Each number is 200 + 40 x the weight over its row's rms, rounded and kept within 0 to 999. Layers, rows and columns count from 0. The size before them is the row's rms in percent of the matrix's.

# layer 2 MLP up, 6144x1024, rms 0.0594, rows 4278-4305, columns 0-127
097,204,169,176,247,191,94,223,245,262,213,218,188,232,97,202,285,215,206,210,177,224,184,181,164,246,203,225,201,179,217,236,180,273,231,255,130,157,213,115,201,160,227,205,203,167,115,179,162,196,166,248,262,184,277,195,157,179,172,161,177,198,174,213,206,187,239,256,194,158,182,226,151,173,153,191,228,131,169,166,241,158,201,179,239,180,128,221,148,242,177,173,210,191,195,211,226,126,111,160,137,237,233,212,161,160,225,188,215,193,216,184,160,149,209,217,157,151,160,243,265,186,176,204,195,149,214,172,169
102,195,180,172,128,213,216,200,174,159,184,188,199,209,169,247,192,187,233,166,203,175,170,235,225,132,260,220,209,190,228,202,232,278,176,149,229,234,175,191,224,220,191,255,308,242,185,199,134,89,164,198,175,127,254,229,127,166,158,243,243,249,269,227,110,252,159,303,243,161,230,230,242,173,261,200,216,179,193,165,267,247,224,191,245,199,215,186,249,202,192,221,171,232,246,262,228,161,169,281,206,207,249,178,201,208,181,182,169,224,158,168,229,194,191,106,236,212,173,167,206,166,221,107,271,194,220,214,218
094,144,210,187,242,172,235,131,264,122,214,170,146,244,219,195,167,198,212,106,141,190,157,156,182,186,158,196,247,185,181,129,210,181,199,252,195,208,249,159,228,222,240,248,213,167,250,163,201,213,221,212,234,185,171,257,230,186,186,244,309,154,211,113,159,188,236,221,150,168,246,131,196,175,215,200,178,209,226,222,215,223,241,239,163,205,190,121,122,218,209,168,171,212,246,308,204,189,235,203,160,205,181,207,152,270,192,220,143,211,193,173,229,220,195,229,238,181,206,210,227,122,202,203,119,227,172,229,236
084,234,196,225,192,155,224,186,219,239,146,266,276,244,260,198,332,287,231,164,181,187,177,256,221,223,243,246,201,242,240,249,188,218,218,237,184,206,254,209,148,190,175,157,169,209,201,243,173,332,245,140,218,207,252,220,216,205,206,243,245,243,152,247,154,185,248,180,219,287,155,255,153,222,182,193,158,185,186,229,217,217,113,188,147,225,222,196,201,169,184,217,208,299,247,186,212,259,228,222,221,210,231,181,202,211,212,130,214,190,200,209,240,186,195,173,163,181,165,207,222,177,194,154,225,208,206,200,192
122,228,147,248,242,157,169,186,232,136,213,186,199,178,200,225,212,199,208,168,187,182,179,194,241,231,185,185,207,219,191,152,237,174,267,182,182,142,202,243,161,211,245,231,194,228,233,168,163,152,212,135,267,215,240,173,253,183,95,259,191,140,246,249,199,158,253,182,193,191,208,249,227,152,248,252,210,218,217,248,209,184,278,221,220,204,207,196,251,227,198,169,86,159,262,183,218,82,211,239,152,147,210,221,227,205,186,146,158,227,200,144,256,191,135,238,272,97,209,251,250,229,307,215,210,225,170,223,180
093,164,191,209,216,207,179,180,235,195,242,156,170,222,190,212,135,228,224,124,238,226,193,199,160,234,201,219,160,189,191,199,189,187,175,216,164,186,150,216,198,254,215,216,223,227,128,298,235,234,166,188,155,207,210,188,168,148,175,242,267,249,147,173,173,122,179,222,220,248,161,212,179,193,156,161,207,170,262,222,207,236,204,147,243,198,196,182,237,180,192,204,259,170,242,277,155,132,154,192,208,214,244,119,259,220,195,162,174,265,167,161,242,186,156,137,155,167,253,165,215,188,184,256,234,160,109,190,214
117,144,137,170,211,227,164,219,240,169,217,189,208,196,176,225,202,216,194,226,261,199,206,185,210,186,175,234,131,227,170,197,212,223,275,211,177,266,150,180,200,243,181,209,196,257,208,255,208,267,218,159,254,237,223,232,203,163,116,267,162,137,236,148,188,208,248,256,184,196,170,254,217,197,279,247,315,202,158,181,178,132,245,147,223,171,188,152,188,196,165,200,191,224,128,157,137,148,153,166,194,215,168,114,187,153,154,224,174,218,219,241,185,204,225,181,193,224,204,183,257,168,209,174,196,274,187,215,197
102,192,224,202,189,185,189,184,158,201,244,228,220,177,132,210,214,278,170,210,221,228,232,219,229,230,229,237,119,152,160,180,269,192,159,228,197,165,133,264,231,146,201,167,191,147,154,180,137,201,265,224,169,194,195,240,220,267,216,172,134,199,204,249,246,177,210,166,202,230,153,227,220,137,214,178,151,226,205,190,244,175,139,194,207,236,184,201,163,178,274,208,268,214,279,218,192,219,249,206,208,248,244,116,155,213,206,139,108,215,182,171,185,200,236,214,260,142,314,167,178,158,206,233,218,218,146,159,171
100,139,207,224,262,194,157,167,181,205,223,177,86,206,209,221,189,208,197,214,216,238,253,138,149,209,138,185,236,234,208,127,179,195,212,237,86,237,206,212,214,162,237,202,230,169,314,244,248,253,148,214,209,246,190,237,228,168,209,224,170,234,138,223,192,286,114,195,241,185,207,270,237,128,165,196,139,214,210,232,227,73,164,159,153,238,231,254,178,198,144,207,181,255,156,215,262,189,178,178,159,197,241,264,215,183,205,169,161,164,192,321,230,210,158,252,274,147,200,163,182,247,188,224,230,179,177,253,208
104,261,231,207,262,106,158,182,156,204,254,167,224,208,178,212,249,225,241,141,194,248,232,179,169,215,190,185,151,192,138,186,155,198,181,185,214,189,171,271,204,132,218,176,144,150,200,88,221,223,148,126,204,176,150,185,289,193,225,131,227,169,213,155,156,188,177,156,189,171,244,227,173,185,221,205,217,137,208,271,276,264,129,160,183,183,263,196,291,152,228,200,181,263,197,206,187,160,206,88,211,154,208,202,209,189,204,250,229,213,221,183,193,188,199,201,158,227,258,194,227,198,305,218,171,236,194,256,222
103,183,138,163,186,214,157,216,162,221,129,211,198,153,224,188,228,133,296,188,223,142,161,167,182,212,247,180,251,159,221,162,98,169,184,264,221,178,219,247,225,168,220,283,233,201,98,207,168,172,235,163,187,179,187,203,174,192,130,224,209,215,205,180,161,227,224,189,257,206,201,158,175,312,176,182,218,160,250,192,167,232,245,191,179,249,230,209,162,234,177,226,180,207,186,224,144,220,243,235,229,137,122,135,219,261,244,196,155,235,185,200,252,194,145,220,197,188,176,182,222,145,166,286,202,221,183,158,149
092,230,161,230,161,200,204,226,214,97,261,136,201,209,161,166,294,185,243,120,219,210,188,136,263,214,230,156,222,222,183,285,199,168,209,191,138,259,272,112,196,219,202,163,226,141,227,224,202,232,252,211,199,110,240,149,191,143,212,173,214,165,200,188,209,247,170,203,178,187,248,162,238,270,184,226,239,183,146,271,287,145,206,157,160,163,109,98,185,186,196,240,224,220,92,244,201,218,252,189,189,272,99,210,161,177,181,168,177,186,293,235,219,260,222,113,161,165,144,190,191,292,198,224,244,166,204,181,147
094,162,239,204,179,171,153,206,216,232,224,176,230,158,193,210,155,204,208,228,176,202,247,130,239,216,192,223,167,142,264,263,212,172,230,142,207,211,235,182,225,94,226,189,143,199,172,198,249,210,210,260,173,189,157,178,179,230,120,192,236,111,269,157,291,236,261,189,211,247,163,247,172,150,241,206,217,191,174,264,146,276,155,226,232,230,192,166,169,139,165,240,226,163,171,270,214,231,289,180,183,213,174,119,174,265,201,194,211,207,142,222,170,204,166,258,175,171,214,95,219,201,296,247,132,228,153,165,238
112,245,175,205,222,201,178,180,161,231,274,152,168,324,234,132,183,167,162,211,155,202,272,226,193,226,215,248,177,191,233,203,251,192,147,250,276,189,147,179,264,194,149,170,153,200,179,163,220,254,171,133,147,205,206,175,181,147,204,133,176,212,260,223,230,182,168,170,179,214,225,230,130,193,223,218,264,256,205,216,244,209,236,145,221,258,237,147,208,136,227,154,234,204,183,231,195,149,180,268,174,125,187,243,241,274,187,203,295,169,266,206,207,283,182,242,254,196,203,171,198,231,226,206,217,226,168,256,221
087,151,165,181,195,242,189,231,217,225,126,241,175,155,169,132,197,154,187,169,171,137,185,193,186,290,185,199,177,199,196,198,162,194,213,187,226,236,237,180,251,205,236,223,288,257,174,235,218,262,159,197,261,106,187,200,127,172,165,133,231,163,225,229,215,236,254,110,230,245,243,175,198,230,185,195,190,224,174,168,173,179,189,264,210,190,239,122,118,193,151,173,192,216,182,208,144,223,162,215,161,223,200,261,181,204,133,164,198,236,150,161,232,252,255,200,207,234,256,248,200,239,254,161,218,133,216,222,203
095,203,217,145,196,175,228,154,216,159,218,197,172,200,242,179,173,165,200,300,164,189,209,176,196,342,282,265,168,206,226,167,236,204,202,198,229,227,121,250,183,176,183,252,169,172,226,194,206,218,146,215,182,166,239,232,248,186,161,234,233,261,162,164,248,244,270,111,190,148,256,224,216,152,239,234,228,220,235,199,232,196,205,190,197,176,205,207,217,242,209,202,261,211,205,232,218,214,202,188,237,191,222,246,300,291,182,181,200,262,168,208,176,219,160,132,221,143,228,180,245,211,193,168,242,181,204,167,211
093,162,169,116,165,121,199,189,181,236,188,220,188,191,158,142,244,220,120,230,217,178,173,238,204,245,203,226,179,243,152,185,219,152,167,185,218,221,251,176,234,188,226,162,200,182,255,206,169,188,232,123,244,201,194,146,187,185,158,248,231,196,202,244,207,143,191,181,200,228,201,167,182,173,208,168,252,229,140,251,197,253,209,219,306,185,145,192,203,138,246,199,231,191,191,205,230,280,210,173,178,196,209,158,213,179,199,183,273,213,251,251,204,173,166,125,137,230,262,159,190,183,95,167,161,237,123,189,211
111,181,204,231,179,194,191,201,266,235,226,192,242,152,177,303,229,189,166,186,170,262,222,218,199,283,189,251,178,246,184,85,193,126,196,191,268,189,229,238,147,149,214,196,180,168,200,285,175,268,221,195,191,158,133,125,166,140,196,205,233,184,179,270,149,187,197,175,213,181,255,212,157,259,220,261,258,262,193,132,230,178,194,184,258,246,243,177,134,277,216,258,131,242,192,203,151,172,169,166,185,190,232,182,165,146,171,186,239,199,207,179,223,254,112,172,256,171,197,240,239,197,202,120,155,174,121,222,120
084,147,212,219,137,273,252,211,238,231,187,121,178,208,185,171,213,246,167,161,182,202,264,156,223,226,187,132,253,174,225,172,213,119,211,176,241,189,212,144,197,194,203,255,256,170,213,208,206,201,179,199,179,171,231,151,153,190,299,194,245,144,84,167,148,196,231,201,207,101,198,190,180,196,175,202,207,178,223,148,264,164,177,224,229,174,198,239,254,305,174,221,210,293,205,174,169,165,209,260,207,203,197,239,161,272,159,98,205,242,212,185,197,228,158,169,213,285,151,178,252,235,252,307,251,283,193,195,212
105,228,205,218,213,157,178,190,176,132,96,237,140,167,235,244,228,267,153,215,248,228,133,144,161,272,217,207,178,216,172,210,150,205,185,217,223,183,256,276,208,192,188,181,206,231,226,214,236,169,218,309,180,262,176,266,302,170,108,177,146,323,223,171,165,183,187,175,228,241,159,194,220,223,240,128,101,207,160,182,115,227,182,280,227,163,212,217,188,134,178,259,192,192,224,250,118,188,205,262,190,182,193,218,99,273,186,236,181,178,255,195,183,245,143,213,207,219,166,177,159,110,200,249,172,111,154,288,188
103,241,226,198,145,189,169,246,193,260,129,190,113,201,207,206,258,276,168,182,219,281,210,267,205,262,213,247,130,254,202,259,222,210,168,227,193,156,173,163,256,125,220,195,224,189,245,175,145,179,195,158,163,236,163,170,135,143,248,172,187,224,243,246,117,267,227,197,248,199,181,237,237,180,232,212,212,222,184,192,231,130,157,124,213,211,242,224,177,268,183,185,201,161,243,190,280,247,195,231,223,247,202,212,169,188,258,235,284,274,252,216,251,190,202,128,178,231,167,196,243,212,227,219,185,182,249,190,199
116,236,259,262,240,186,190,215,193,212,235,200,162,259,190,178,208,197,214,233,236,174,209,187,261,157,248,251,202,149,184,136,208,177,193,161,158,199,200,191,217,177,180,201,202,202,237,240,152,186,181,183,182,196,224,330,252,188,193,189,199,219,226,257,228,237,218,248,151,244,180,228,195,218,177,190,193,214,203,190,170,190,169,179,211,241,238,196,284,214,203,142,227,156,176,192,271,260,258,206,190,182,153,186,223,171,266,203,213,237,236,207,239,301,204,230,163,201,196,156,234,162,206,123,188,188,187,121,190
098,204,223,185,243,265,272,261,170,200,178,233,189,279,229,275,125,184,267,138,151,225,184,188,192,176,202,237,258,253,238,155,228,175,161,200,215,204,209,269,210,135,201,174,210,184,255,235,199,275,179,163,198,189,220,164,216,196,216,220,187,167,245,147,217,224,184,239,213,195,232,128,199,241,193,226,184,125,183,236,198,204,207,190,156,203,208,275,231,165,181,110,139,156,253,235,177,143,225,240,202,251,218,191,240,251,172,201,197,223,223,224,219,179,248,141,211,267,208,120,167,197,262,183,222,189,163,124,191
090,190,188,282,225,187,199,145,239,271,264,198,224,171,152,212,187,152,195,192,195,251,207,207,95,204,215,119,156,176,214,183,237,163,257,178,213,176,237,149,190,246,238,240,117,247,213,252,211,193,151,193,227,198,224,189,168,185,192,183,200,162,199,181,218,212,226,244,216,186,202,221,189,99,193,213,196,94,215,188,220,253,217,214,89,242,137,216,187,181,207,163,189,199,230,265,145,183,163,155,224,160,260,224,177,229,186,181,179,164,169,198,180,166,137,159,252,206,164,199,193,253,186,99,231,226,216,236,248
105,223,236,246,206,239,227,223,220,223,261,225,164,221,202,257,218,183,232,251,312,130,234,167,136,170,181,186,284,269,180,164,252,196,181,223,116,207,223,234,187,161,211,225,188,240,168,200,232,222,132,291,245,240,158,178,240,258,207,168,240,258,255,143,204,204,207,220,173,188,200,255,188,254,203,240,145,242,235,106,197,223,203,163,223,188,214,205,187,182,202,249,120,273,193,249,161,144,165,173,197,274,211,258,93,163,167,198,210,185,251,230,177,222,216,136,178,206,208,159,160,167,191,269,176,180,152,193,187
083,188,212,166,241,217,209,177,228,156,233,241,240,227,246,207,218,246,222,217,214,199,149,140,174,182,191,235,193,182,239,207,134,180,237,221,239,201,141,209,210,234,154,208,168,177,204,191,182,170,195,193,251,241,182,231,183,156,259,143,203,179,259,125,178,216,195,162,304,212,183,218,197,147,215,178,178,186,190,194,100,148,117,269,222,220,200,188,202,147,158,219,278,143,163,212,283,156,212,188,227,239,140,261,250,218,225,116,223,240,257,212,148,160,179,123,274,168,221,166,177,158,227,178,146,219,183,181,179
103,132,247,206,110,152,280,156,279,231,274,210,166,206,237,176,223,153,226,160,147,279,245,157,163,234,261,132,122,229,278,213,181,226,165,150,291,164,169,224,232,195,188,186,130,239,235,182,155,206,213,205,239,279,256,161,157,238,176,185,246,213,217,235,158,246,195,251,177,214,171,181,262,198,229,247,191,184,182,171,229,236,208,218,173,239,195,142,219,178,214,163,162,137,217,151,212,162,211,166,165,235,255,208,251,169,190,211,163,230,163,235,169,161,224,200,222,145,241,209,265,292,207,154,270,202,169,223,148
109,204,269,152,274,224,224,183,192,146,143,135,150,227,232,236,187,178,163,144,102,130,232,228,240,253,225,226,185,174,180,227,264,144,194,230,199,205,188,218,230,235,130,226,141,246,177,210,183,225,221,185,224,181,162,189,184,264,226,240,226,209,181,284,221,195,216,233,127,227,157,271,244,227,121,173,218,267,266,201,211,191,252,179,232,185,184,186,152,196,217,200,233,206,191,201,242,206,192,229,158,257,161,167,182,182,261,134,171,173,189,252,113,177,242,204,249,197,229,175,175,193,191,169,175,210,205,121,228
# layer 2 MLP down (transposed), 6144x1024, rms 0.0543, rows 4278-4304, columns 0-127
101,262,163,214,195,211,164,228,168,278,139,267,186,179,169,258,192,149,149,171,218,172,194,271,210,173,224,192,224,152,128,154,170,226,117,193,209,207,259,196,325,170,173,164,230,246,223,182,186,284,179,183,239,183,261,198,178,221,154,139,131,292,170,248,227,139,201,194,181,197,205,184,205,240,222,208,198,204,177,282,253,191,183,185,107,223,137,177,158,200,238,175,130,267,204,226,186,132,290,190,167,261,170,197,240,216,199,262,246,187,258,173,191,179,199,191,136,166,137,143,188,184,236,177,170,176,165,153,224
097,207,210,220,108,224,190,255,191,251,192,175,187,269,193,192,239,178,191,215,209,214,167,190,185,173,119,197,225,195,187,209,217,199,257,216,117,219,165,229,206,194,246,210,189,227,266,183,116,226,217,304,206,231,235,142,151,256,171,206,182,208,168,227,310,146,224,207,245,210,196,250,202,215,183,259,226,202,290,183,244,254,173,163,181,207,139,164,117,194,254,219,183,224,132,244,171,283,231,186,213,188,191,206,220,133,187,217,239,231,132,213,210,241,238,236,224,283,143,110,156,124,217,193,183,242,177,229,174
101,123,219,233,223,223,102,187,243,231,160,180,217,202,183,122,180,153,157,257,210,224,211,232,207,112,168,207,139,241,193,288,211,191,240,176,114,235,233,129,248,204,238,217,223,212,209,179,217,171,149,235,228,203,160,237,212,183,160,186,198,178,232,190,182,189,209,247,215,191,287,192,199,237,189,241,248,125,143,263,240,140,167,235,219,255,295,208,243,245,229,186,195,231,191,145,220,226,237,146,197,222,165,181,146,205,190,203,141,197,166,153,235,221,142,81,279,195,211,230,154,224,288,157,193,222,158,199,186
092,270,229,228,203,242,182,189,171,237,191,127,212,151,254,205,233,228,160,261,94,195,290,189,186,169,224,260,154,220,232,125,220,166,275,205,187,229,244,183,253,223,175,157,193,254,162,182,221,303,230,196,166,247,148,127,158,156,163,112,143,199,105,146,198,194,172,221,300,190,207,218,215,165,181,243,183,155,281,178,215,130,207,221,168,212,219,212,217,142,202,224,171,190,289,236,166,225,163,208,120,191,242,290,209,225,173,169,213,221,229,192,254,177,215,225,184,197,139,240,256,226,193,124,229,214,240,214,252
106,171,268,194,235,185,245,156,209,177,237,258,190,161,201,167,228,181,151,278,249,166,177,249,138,242,191,218,223,195,141,160,146,180,260,235,167,146,181,176,263,202,263,186,199,86,224,160,238,203,225,249,256,206,197,194,191,199,209,142,322,249,229,195,209,178,198,206,185,165,231,198,163,213,158,230,204,167,223,136,224,158,104,153,188,184,221,205,196,182,244,247,197,203,202,171,167,186,202,190,261,175,238,185,254,185,260,169,215,127,167,284,181,198,231,184,162,196,208,194,211,186,185,172,165,211,189,151,207
096,233,148,206,212,262,170,180,240,179,177,217,153,247,192,182,174,169,182,262,206,209,159,231,257,179,240,257,241,152,182,193,170,186,210,177,157,246,159,184,227,229,132,185,168,192,240,194,227,153,173,91,262,200,176,194,181,162,170,222,194,225,99,300,156,204,182,178,193,201,219,201,243,239,212,216,191,168,199,136,177,133,232,162,214,171,224,260,158,179,168,240,251,240,138,207,245,167,162,228,168,215,225,227,166,158,204,172,217,149,131,212,199,200,163,195,198,243,232,172,227,238,239,213,161,178,196,197,148
092,210,227,146,210,204,207,155,185,164,226,172,254,207,192,220,166,207,226,205,203,105,196,268,225,170,182,144,252,179,228,236,218,242,180,253,197,242,193,227,165,191,170,242,285,150,175,232,158,201,156,114,237,156,204,180,163,182,177,191,173,204,177,228,151,191,266,162,169,120,264,261,170,259,154,93,70,180,225,239,170,231,142,207,80,200,152,191,256,255,200,214,184,176,229,273,166,258,224,180,254,194,252,139,229,162,147,138,221,147,178,162,231,245,168,232,169,143,201,194,260,210,140,222,179,175,268,234,227
096,179,214,203,182,218,158,185,225,183,197,229,201,260,222,256,232,221,265,164,220,185,215,205,195,225,238,119,194,217,253,177,132,197,226,203,211,236,237,184,194,166,223,136,139,214,153,208,238,212,257,209,210,254,182,237,174,199,241,183,245,267,163,177,166,240,184,240,212,204,201,169,176,212,188,131,204,252,157,171,224,200,186,205,216,234,146,259,204,275,175,213,208,212,196,198,256,189,251,196,204,241,222,225,201,193,213,254,173,156,217,244,244,183,176,254,175,225,273,195,215,152,238,150,233,205,125,127,258
098,171,145,210,209,220,235,130,240,170,204,172,167,158,164,169,161,262,159,197,225,266,242,230,178,177,207,188,205,139,151,178,134,222,207,180,183,198,277,190,209,211,126,199,215,173,158,190,136,188,158,184,192,218,101,189,171,151,128,211,211,162,228,278,266,155,206,214,224,272,223,157,159,225,249,225,145,225,189,195,156,229,284,244,162,238,193,356,160,200,175,205,219,285,229,120,154,162,170,266,208,157,185,213,186,194,183,159,250,169,240,146,154,200,129,222,182,200,236,316,169,210,174,130,192,236,189,217,198
103,248,185,226,232,207,224,160,160,201,255,225,186,244,197,225,179,191,175,208,128,126,196,251,135,175,138,239,223,189,183,220,227,146,199,221,200,127,203,238,184,206,203,93,159,218,226,205,244,215,197,208,274,281,218,70,141,149,204,208,210,193,209,293,249,128,234,147,140,203,202,211,214,178,174,171,298,163,235,238,225,173,194,219,234,240,236,248,226,193,149,232,234,245,217,211,194,268,259,159,159,205,228,239,197,223,228,186,207,140,118,173,179,204,122,155,159,275,172,118,219,213,196,331,140,145,201,263,113
100,153,232,257,146,207,283,149,155,199,165,218,153,265,253,177,190,221,203,191,172,278,147,290,174,177,220,155,178,238,162,231,190,288,228,195,198,223,185,177,186,177,164,222,178,124,109,101,138,228,177,161,234,197,240,183,170,187,184,116,237,264,204,195,175,215,236,159,191,219,181,122,146,217,258,227,228,263,180,219,210,217,180,156,234,208,266,221,178,171,148,232,120,187,142,231,229,259,240,147,274,182,180,191,152,241,308,224,212,183,159,184,164,186,198,256,189,158,280,215,184,174,169,227,213,237,209,183,142
095,190,213,173,236,185,201,249,230,227,190,192,233,220,181,252,237,272,240,123,236,245,248,216,279,250,180,124,219,204,168,164,249,144,165,227,234,181,247,208,157,194,202,218,140,253,129,226,268,256,217,244,224,193,236,200,220,193,243,208,211,191,222,180,175,209,252,253,222,195,179,179,234,232,251,208,203,167,173,162,258,199,118,157,228,194,180,177,243,199,186,180,225,222,92,213,176,167,218,241,186,179,198,178,226,219,189,238,157,180,216,172,208,151,254,156,180,214,203,206,212,254,209,177,176,264,204,189,165
096,188,224,181,239,230,273,166,193,260,229,225,211,168,196,129,87,261,227,263,230,233,216,211,223,221,190,289,213,269,210,149,204,205,157,190,222,206,205,197,213,222,216,132,155,181,201,174,182,125,199,181,178,241,128,159,157,158,244,261,219,248,124,237,167,223,221,165,197,173,137,157,165,204,162,165,162,213,131,169,177,237,215,254,228,210,190,184,169,169,254,194,144,158,244,207,179,167,199,267,194,139,175,142,208,177,149,210,217,204,189,190,235,241,195,192,198,235,173,157,160,243,157,229,239,161,185,154,160
111,248,225,225,153,215,102,196,194,206,146,248,254,230,241,225,249,283,133,239,190,225,162,231,213,212,175,185,164,211,164,246,141,127,296,261,218,185,218,175,183,219,169,189,120,263,185,196,220,265,204,176,220,142,197,145,177,269,162,273,145,203,208,210,150,216,139,191,192,161,161,279,211,185,246,174,254,127,178,214,166,248,196,287,243,170,207,191,192,122,176,211,201,221,247,185,128,157,157,215,136,176,219,181,225,181,169,185,193,225,260,217,157,241,159,186,171,190,224,241,150,193,221,218,197,226,248,214,217
094,191,213,237,125,225,268,258,231,206,222,159,296,216,297,195,220,218,182,160,186,227,198,206,182,201,170,266,148,275,205,149,217,262,312,218,223,192,165,190,161,233,172,142,231,238,108,205,182,219,183,195,172,231,231,183,206,248,236,199,247,145,178,130,240,223,246,244,267,122,150,222,139,65,217,215,237,137,177,214,199,124,222,276,218,183,114,255,183,161,259,172,223,159,147,182,203,158,192,202,206,256,172,230,254,288,261,179,222,226,188,95,263,188,209,252,215,116,145,257,195,236,205,196,307,235,215,157,162
098,209,137,244,179,201,180,260,175,130,296,293,171,271,226,192,154,238,174,193,260,275,211,254,224,201,220,222,197,257,193,263,153,221,197,185,141,285,191,248,150,215,192,192,220,247,231,152,251,205,187,220,209,188,178,178,188,192,202,249,166,254,197,181,229,137,150,213,282,206,136,232,236,230,201,274,175,234,176,276,217,175,193,159,179,215,220,220,174,209,219,205,180,182,230,205,157,216,155,215,215,251,266,249,231,224,143,207,153,266,156,160,223,192,215,205,170,151,246,147,156,193,193,223,196,175,143,152,176
102,180,114,227,155,209,157,192,199,196,220,249,213,215,283,222,246,170,161,76,157,269,206,236,180,148,172,262,196,222,257,158,222,177,194,194,231,223,267,237,192,272,279,245,235,201,231,142,197,223,232,211,220,183,214,164,106,213,198,225,289,204,197,106,239,198,190,212,184,272,245,227,185,199,256,227,198,281,187,278,237,201,183,155,271,166,190,191,205,153,266,200,227,185,254,158,231,263,185,210,223,197,201,192,136,262,168,185,188,187,174,293,279,234,197,130,134,222,221,181,186,209,193,206,153,329,123,171,268
111,203,200,260,160,137,209,165,119,221,212,190,132,196,267,151,180,197,187,208,127,183,166,260,222,108,260,223,231,225,193,203,166,106,166,221,172,197,170,158,156,228,236,220,160,180,199,186,234,247,169,190,218,163,211,189,200,213,180,146,185,249,236,259,219,149,220,118,186,211,216,229,200,203,193,229,190,281,165,210,175,181,173,128,213,224,249,231,119,206,181,126,176,206,174,223,168,137,232,180,242,192,208,123,238,235,176,217,307,182,174,159,244,164,157,193,212,150,186,197,184,165,194,199,115,232,167,218,217
093,259,167,215,230,227,202,142,145,186,243,268,224,147,172,252,174,212,177,207,134,232,209,170,163,205,204,216,196,209,170,168,232,229,242,276,199,127,264,241,247,229,141,162,138,282,210,242,225,225,196,198,162,126,199,175,217,175,155,243,188,202,220,229,191,132,214,205,166,177,226,144,219,187,193,189,215,151,200,183,168,239,83,160,242,225,230,205,181,165,195,274,156,250,180,174,184,260,151,233,254,272,187,242,157,158,222,217,183,141,161,263,98,156,122,175,189,130,196,193,207,207,249,249,212,209,198,175,175
105,205,228,209,191,211,263,234,194,174,145,187,219,228,186,186,206,209,207,239,188,216,187,188,209,210,208,160,202,172,183,270,156,239,154,269,231,191,198,204,190,185,241,101,167,145,201,108,260,229,99,252,159,164,219,172,163,165,212,209,277,206,232,159,172,248,211,208,259,210,195,303,138,184,234,179,113,189,219,203,177,234,228,209,237,112,177,180,223,170,159,196,186,214,199,165,174,176,185,223,162,180,234,207,182,81,262,304,222,177,194,219,168,286,231,236,210,245,190,211,150,135,181,163,216,172,283,163,229
105,134,186,227,127,174,236,190,151,203,238,303,191,258,133,116,217,183,201,220,238,130,227,138,220,295,127,180,177,230,229,239,187,214,193,231,167,164,203,186,171,227,267,179,217,172,245,237,184,170,141,246,191,240,166,174,190,263,224,244,232,162,206,148,184,208,235,220,176,229,208,166,147,201,149,217,233,210,225,207,179,189,193,209,216,141,164,167,120,216,220,207,218,150,184,201,210,172,211,185,194,274,145,222,218,160,239,226,219,193,248,165,218,157,164,227,195,208,218,150,207,194,235,203,272,247,253,203,188
102,206,136,212,205,233,252,210,196,146,221,192,167,207,157,242,140,228,224,178,182,196,161,189,207,137,232,232,237,149,203,161,204,115,128,156,186,231,203,274,229,223,182,203,204,200,215,245,179,176,159,221,155,175,207,228,222,279,212,211,146,241,202,203,163,256,169,124,163,197,173,174,250,185,192,222,172,200,224,162,221,197,152,198,153,246,164,199,140,195,235,152,244,188,205,161,168,186,262,170,200,245,222,343,206,210,199,178,208,226,178,168,256,163,194,288,170,173,203,262,164,198,209,201,152,175,106,160,143
098,282,231,250,199,277,210,208,220,274,173,160,166,217,105,251,124,169,200,238,177,144,207,152,227,196,240,207,239,209,200,160,157,204,249,208,192,194,270,224,195,211,221,123,260,202,268,264,200,200,199,255,186,286,221,122,223,238,231,238,259,146,77,179,212,219,216,233,173,239,169,208,210,167,180,186,186,163,230,237,195,269,227,190,217,227,212,191,244,219,168,231,188,170,266,227,214,138,165,133,135,208,144,178,188,177,243,139,198,174,177,186,246,190,110,210,189,212,158,205,128,186,161,275,261,212,214,175,189
095,215,200,255,164,220,132,101,197,224,184,193,145,119,206,217,102,223,193,229,175,231,233,191,177,190,188,234,192,252,264,192,189,182,228,231,253,173,155,185,190,246,245,153,191,223,213,226,189,221,127,220,157,177,219,234,177,229,250,232,231,190,255,136,199,159,185,216,222,232,158,171,160,216,133,201,268,238,194,237,222,302,133,195,125,281,184,168,245,236,197,204,201,170,194,299,198,180,236,148,257,187,217,149,193,141,243,153,231,238,193,143,205,216,204,208,196,228,186,207,190,292,182,99,184,146,162,200,147
103,171,243,126,201,176,187,233,191,251,229,207,181,208,183,249,205,224,235,212,212,219,121,206,221,227,197,216,229,167,240,156,176,218,134,194,263,218,298,208,181,178,189,189,186,217,190,128,249,229,215,111,164,204,210,208,168,252,168,144,204,180,228,205,181,200,295,272,239,241,175,188,179,209,181,216,136,174,175,174,114,237,207,196,291,164,178,167,241,151,223,171,229,206,186,171,225,206,171,160,193,232,274,165,147,164,205,205,310,170,197,252,154,147,212,204,190,234,188,137,156,157,255,204,246,172,238,208,210
092,220,192,160,211,194,162,181,348,274,234,314,272,208,283,253,197,228,154,197,252,238,159,222,162,204,227,209,106,203,142,194,218,186,189,186,230,175,194,230,223,171,211,190,168,171,115,271,214,204,178,219,192,212,243,180,223,138,117,194,176,186,207,207,207,183,189,208,201,162,206,227,251,241,150,144,172,199,271,256,159,174,103,233,193,151,159,294,229,213,190,180,204,185,266,208,249,153,205,152,185,195,215,149,149,206,100,202,187,171,242,139,89,127,224,173,201,267,201,206,240,208,219,161,175,209,122,181,197
101,219,143,188,156,209,125,169,194,211,89,186,135,231,201,186,176,210,219,147,221,166,176,184,206,224,174,134,179,173,200,242,228,227,156,168,230,226,204,168,270,233,240,124,227,95,194,235,223,202,182,196,87,141,138,271,155,138,233,187,179,147,91,175,190,241,219,134,164,148,236,239,176,210,138,164,166,182,158,203,214,273,196,275,127,189,189,178,186,213,126,153,202,181,149,197,248,262,215,171,195,182,175,248,183,227,185,169,215,134,169,149,229,195,226,195,290,248,165,222,214,214,210,202,163,215,196,244,135